From a checkpoint of a small transformer trained on Wikipedia: MLP 640 squared ReLU, hashed n-gram embeddings.
Each number is 128 + 24 x the weight over the matrix's rms, rounded and kept within 0 to 255. Layers, rows and columns count from 0. Numbers have three digits each.

# down: layer 5 MLP down (transposed), 640x160, rms 0.0339, rows 218-255, columns 80-159
# up: layer 5 MLP up, 640x160, rms 0.0501, rows 219-256, columns 80-159
down218:149177146143100140142129119122152108135157121119131123120139179156151109090127138150122112157123102109140130109140185128136116156122146104174128082073144101132099136124159127149130130092089094146117119088114112132068191125104094103122123101
up219:127138126132089120126099146101098163159101178122126153101115143106143071167126159123145135137117100154105148150129150151092122080165148117080160090094141109113126140096101097128131111133098068153136123123155123173131131127151107141143134127
down219:095134102094113113109146154176137173130134143145119124120136110114088167115124133120138113097122127142114157175122160182078117099143134084137156143130114113125131125118120161140146144088139119177148141129133142145162140135146094135100090118
up220:144145126162143108071102177114152172137123116107121132108134135101117110119139090144125125175137191116135132145130144125143124125166151159148141109145131094118147145149124138108168067115132136129110112118144114166112107124152115105175130113
down220:085092136082154090122121117122160131133144131170133122104190085103102129144116139141123125106154164110123139146116128136142139111118107162142138127129137136141158161148113121159111140042127087140124148120136106117144127150151096139149096117
up221:122111100136114151115112148101107135115101108130097081118150157149132129115132092133140161142109142120105149123107103112108123128113121139141096099131128137147085110093144101106118114149120129154116142124087113136106146132079114123140108134
down221:131109093160107138136137109193093142122135149113120159107103126140108130099111154189076100126103145166134159126095135159132151109134107127166112119146093151177125162095160112130107134114101150159137117138099120114139162133157125137088113163
up222:071085089145108123112154130105144148114082123116092112160176172107113137167123132121127124133113104171104142101121163100129122127142100150128105145121164152150102086122132142150121126151120176117103132122118081118120133123115100103129125096
down222:104113134162099158130113173111114132097126140117108140124094103111093142145102147175141098127120133131139149130145101097142140140143105076152118102137087130145119131101123156172139127097153127135085102114139135107101166088141083106139164174
up223:155139140157170109080157129097154167151160107147103140136139129138151116148096082133124118113099112132133123085156135134140106155127144162102155079140140121122172168140143149145108145116107091146118130151125134160156137121127114081170095126
down223:107107129109139173141145117134139111130118107127136125101129154138183135079148123128144136130168158119126176149142165119109120106107177159113173126122173145074158103141104099061148145162112132177105119151182114103135108141067136126110165100
up224:103150087158161121116161113124145112156102121149109129126111149116080140102100104127109126144150148161169139144154134126129103118112134138141146131140135115120147107108140136137162080120149172163120141121107103089112104117141099114089105084
down224:130141122148145109157109138149121180124139123127065139097087158099123126130142128128121104096125145134155063145149142105148149117122131145163140128161120127115104101127108138133080100100135124140095171130113116130122113127162149117163150107
up225:126104151097149142110171111081137158144141075132122134112104150129117161128096124145169168130084167114114160140109160086089124105114128124111152117106081075128114173109137133105177126130173109104125144112142100139093152130109096115159104106
down225:139093106084143090114107036174148174118120131129178125100176087135131130147132154108133101115103106133106127125146109165089120152152154197173144107124089167131136138151078109149128103156167079156111135121148141107142163154125095131150101118
up226:134134156116125168112192121151122177103159129104106167140129146112123128138112113120104106146090102151080113126090126117127111136136100165115153098105121103186136136135136158124171125146130105141102119133139145122130107152106127105101112081
down226:168183128149118131148125147129136134099104123109156144162126130172144134114166138127102102109144097087137151124143108103129106111149112136153078099099084129142134103115068099117125147117120111137120136133133142133100146180119142107107146098
up227:147147096102126126122093146133100118135137166170108149114127142145109086178135098142147136139152133190146152095141175111079129147136107134063137135123195100106113132151109115152155151155121162132092104145127072102131164126131139137147141092
down227:144131178144128144158090147162118128128133141150067116158131125123129142122153122155117140136143154157177185116106132097112102128118108127089081112076110133120173154164111091083130134123113088100109123129105145176136119120108122140119107135
up228:139124126150127101158158171138114123122141120135104116112122126114078135177140114100106120145143113111107119129083123109130113143111130095155130151186119115111152120098112185079156118134171129114104133146164126147114166089090121128133136120
down228:131127114117155134127150077162127142111131139133184170126135120111093112120132123114142154104085125117121130137121134122131135127097131177109126079126170120109128129133133089145093121106107130121135165122138128128158152205138136122104091121
up229:124163117182113142134135121154143122170125139162132113110122073099073151117136102106117119114132146124127100121125124122123163148131099142144131143134164130102097127146081129132136136076114170130124127076150109110138166143118165140149168127
down229:137126162130157114143119083132147106147142122137171117129149139154092140126114130157108111143113153151070140116126126141139096124122154165110104123129150135140125120128136148146149141119104110131156133094137136180118171124086166136128137136
up230:123091146099142132165146110077111162100109132115153145144163098101115134150117119111076163135129108098088105130116136099147146101114153164099147137138093128141148106071123138099079124182111081143158111119115107123086106180153129123141147136
down230:100156141140173091108139105117145132120107079100138138115141162118117140086136138098154151126138107135112158121095104116136153121127153158126125185143136158147083138145110136120109116086129108193067158130201126143116165120147095116159144110
up231:149171094123152063128152147101111150157086136145136118067124125111159145149113110168129132125107158124130138110120118160157151073115120120114089142144119106110128134144133094118099117110118151126158127123153132109101110121128141126101123132
down231:140152166091139135150106123111119153140131146111125147089120107136175076126134124211108090118122121118127142113162126156123110159159137087086089107109106121117127134175161092148122105105097161119136104138068136108123109141130122159123124098
up232:152114082145155073088171141150176083116112111142165108127184129072146133120125128155143119108157172103127069117107113116072139091110145125141128129107106144119167116119157148123149133123162139118159147063138137140149093150100057145144144132
down232:103120060139172138111123121114089111111157148136110113151165159094155144118140142125101101132104109123119164107133131153117132136130114094155101093116115132132167071115117139104138183100136135130099148179094144133150154106110142136176145144
up233:136133082130119141131180154140142098118126140116097128163130137141148135124137147102068138133147123130157108105096123123112143138121142122146131168140141121120100109081098108122182090131095174147089101106118074121121100142164150121129097090
down233:144152108087145133111116082169170144093096135138122111082090154130121183171173158092135161148115157127164111102147171142109111136121121152116054165130108153108101158144136125105072147122138125141100150130140139138143123121111117166119141154
up234:119149152096120123085158139111150148144087104134115140142170166138158145135137082154134145131139159117136134108156154124106091117167124145123101091141104150150148124148112134114110147097129163124150108115132156102097159180098157140139116156
down234:116124133137091139130134136119118072141112089135103117131128068149096144131127130114188135176118109092146131122121100151164152113136128129153140105146115150139106147135162160111101161142114100168180165133122124134145131148116130148151093097
up235:129126119103125118138131168108135130120084124144073157127126140151130141132177127136117106108149156103124127099139147086142151091127142147151152128157130156158103156126080170130136113159131127111132080092123146090128146142156108118137093136
down235:158153112128127114098151120104092097141099086118147122116090127145125106115115129125098131138160115116171133155140137110148149161143124117122139135100142134119106143177137129113059122136139100125146122114117140121166141140141148109153133113
up236:073123129109110131085193137178116127171103132139117139076149120174134122129147132110120147141107185104146137121105202080113111133130084182140155148148098170172113125111127141118168139153136136139145096071137128095063137117222098133097114145
down236:072156144127090100162166130166085094146123141158155130099169139155127132110150122183109162092101115222155159165093153141106135146130148120101150114116140187150176177114090115156145123161146166098120124096061091149101143135156170092130091152
up237:132110157141189140081138134155139154113137128146142111091140108142132091138112100121141120128150160108092119166176139126120104104095144127122144135166088098111120138092124120138113084118120189096135146125137102162102141159170156113116111104
down237:145080123130108119106122115088107098141166171121183127170121105151143129156134112162071082145107114109099104102112146116148112114135151147117126112099120120140174150115108139090114163125130108089149134114122174116131101145113125138103151086
up238:174161137099137102123117159127156155176106056124142129141124128167129111157112097113130137122176087136159153146184146144153083103058160151107118063180148091129150139118121137175129133127094110112115074131109107155124160145117146165111126141
down238:126113131122142078114133138129097133102098134135160097083098141076127142162115129125141132124176096087138093120118145152164130165125179110162118159094077139110130134117115128113115126127118140140166142124134118134116088122143130160128120114
up239:163173134111125154136119133179142141124142125168150119105143130112127120091119149082098098113099128116084163098139164141104146116077120095102089158118125135143104118122080179112169104123138151180155120139113106103127135151174132092128132111
down239:139160105117121181135130117125120110131090141084125118149122106128162136077143188156077175120123140105148122122151131118131150095100200132119146110098139153148155179129107099089156137120097104170149106117125116117097109185118105138172112118
up240:110145106127101135131143145119134097126154161146154074080133127138103110150123189099093170110104111131083108150127123114118144077163125120153095118096122108144122152120136101149151099121139138143140089073178167119167143136098125072102117113
down240:100166146116149141126101105135164119147120120117143169134134121132151126143142096159095157133140124137105115180180115159081129185057134127131119133144153092129098123147143168144128123120065113120113096113127103126126082106168126153168174095
up241:145107149097156101156135132090106139163115167118076121155131138122155170151120132098069139136095135118157102120111105097124111120125100115129112137137138150095121112129092183098156183172169122125131139133111146086136132135154113152101102143
down241:107123111136138119142122138123131111164133103173134165095139110165141114125101133137089137116113132121106134177109134119158126117134161114124116110113138140108117096143147082107094112108117142173125116145148166148130165153103117138136155124
up242:124095127131119124093150131108084105110136151153149105140112158154144136122119156118143137112111134134146146107156134113158104084097102112112136139141137107143150123098096108147154092148127144143144103173129098081166130153121134161091140094
down242:126143171125156119138114128126130116142099112144099164148120125122164117089136086135109111101155144142140141085143136146125145095122140135116141114159126106111106122080123128126122170097129097172085132113165147157128154121118136069178130149
up243:177136126141156126106079142107127089128103164156138115112133131123145071159140107145130130078115117106114089131165105164075117117144117061104134157121136144117146126154111101133127101128136119164110176147130099148111202119149106139154131128
down243:136108095098143129157114110127117124113150069175131097125093120123073164124134154131148132123146137148121158116131158113137136070117107130150125141142104152107053102113132130115143089131172142145121131126176127152148114135145128105125135111
up244:159138074149159164121134115149103098109081133143142105142154117127113157144169135135130128136102136177114134150153172102094156154125116164095093131118141128121128147140144127120107121097131114105111132118151122098066130114160065157154134136
down244:104100117132138138114123121113121098134088113135135164125167079127159154139129143142111100127133111122110148097173119146141143125099137116107110147121097107110153134142089119141113162101095061177145139125071174129154138116111137163107094107
up245:129163130127129141136137144118117152147126106137091130160122175113160124109184095082131130091110122144123112114138141124155158075094146095129130139191117092128121137132150090163133133117154113132102109136129106121117150168078116147147096160
down245:129135101130118134134156102151129067104160136176162119129067110155133146155163114139101138139105114118144114125163132145136155139134055132141068151124114169146129156149155104117117112143116105094102114135157135151107143150094122193129179090
up246:119130158149102142121153104106163102112121068111126115124130160128108087098140129135117121075158147122123152152178127074138146114120112152142109111109141141144128131061122106134117136106129107137147130123102121080134126165085141122158155137
down246:140136087138137123097157091143086132142121141163121102144101129112131128147151144120134121131093137128111068080096155128151098090128126098131118118134153138120160119071121128132113135127131125155157121129141147103116131105156144157126172077
up247:130115124138114135118097157138132171132124142128125108104129133125145126134096110116084098110130119111081094117146165102145107156094119160101134113135131122138123152119121189110175146126105175137151088146121142074116097156166110158123142110
down247:117130154126120139128136072107124143100108148106137120114120123140129144139149116135102176149115132109127125131101105147177112132126159119134085146096156091095106180111127093127114130119072151148158127130091121170103147186139098171146099151
up248:148119138106121118125146161124091114145101138118155139075157174104130143146111105116125154146055128137050124108154166103115125097122118099091182149132117113151130133109131150085101131117119080133129106139095134117102147160189141116111128150
down248:078111121153156079117179096134132123128104099136124133125129156142164108107129175121157125124135163110156106134135092152102145145119149124126126120103160153131174142128108115130091132084086117136110133109152133106126188178142140142090119162
up249:103133154139123136143108162099138139119145137116123135140133082155092164162158153082148131155124125104107145079114116098120141135113109147125107101099129124174098116123136175116094126120116147127122128108121159130164123129154115135123114088
down249:130140135079142149128147146119116102129088085119142157152144123136127119115139103139113148107132145107143147119137134140159094142104147110136126149130153113110131117112159077125089096100135145124147117085117103141128161152141116103157101098
up250:112118165119141144107156096194111146109089123121078111093143126156142122102113155111120117121121156131142163089088112149122119140121106165126127152150109148120144139116122110128099176162161122115141110086147143153128148145143102143122103126
down250:173126105155153095159148126146155135120148136083097120181103142142187125106095111149129145137115114068116087123086116098125096124115122104128199120092153114131116114078130106121112096089144161116126114131164140098154094136159184155114147152
up251:123165153098197121135096105137149086107120112148112120186107145150130150155104125153168132109110096167143158154129134092084149134107107111139143119126094092114098130136108122133112089098098138173098117133121151147160153138151150110170136124
down251:102130155078113135141151160135125130129162113089130105161066142145109140111121123148133100086100175107139106143126180127117133130114114131088111125117111128159106134073123169133133116108162136153152133097159098078104127120128138134125121127
up252:141109095157123122119184128127126100154132098122139142115130145121141106175122141058126131132152100115085138158156118143112152131153138117128120107134141175131112113124126109119116129103092139131126135078130098123128156150143140101130110138
down252:151145161111116111086140114102158117109147133119193098119113152117114125176104132139139121114120124111104119126128125125111098106155132140133128140141132120166151069137123080114104101068101075120177118148081140109166137164128122142099208118
up253:124148124140061113118130112151092057167148102154146088160123137119111096158122129114124125090066157137096126078137114170109141148179110070137121076145114139094120113155070112121178123115138122130156125133125150114140139144139122082124079121
down253:153125122170111086186118132090126164134135143137139091161106174117161082180097092152134073131165105125056084110091085080103136104106138079136098146133128152079110131127149093117160128128113125148113119120126098128146120110204146085160126125
up254:126117138110174137087140095137119131107146149145140122135136137146129144117156158145119134144144152124154152158144141148102081161106128104145107122128131139131081133111111160103166125102146155127122112147101097084124141129119128150100141146
down254:111129139147125135108148116127123166114113112152106152134136145113143115138102135106146140132118145135151087154160099124142146104096142094129126126061158113145155124099129137110092107134108143134144109134125106141116152169117147136130110099
up255:077115129119126136123153159142100149128132112119142145104149114138142149083127170151161156100134120136092089152125127122128120128088185155112176138131118092143142120132126106168129097145125153146178132114121136118143123180105091136177125138
down255:145144121142155170140147100138130118085128128148075136114136153135115132132137168128132148122091107113124113179142092096146168116116177132149161113154127104119129073160174134125106122097139079120144117117122147140123084129073119142115129106
up256:109154122133122092117165125159128106108183065117124116139151137123121161092134163076106109116148114149111119110113097162118103140103133133109168091155139145150095109090126126126148126065166160151153143139121161139140105166128102148131137138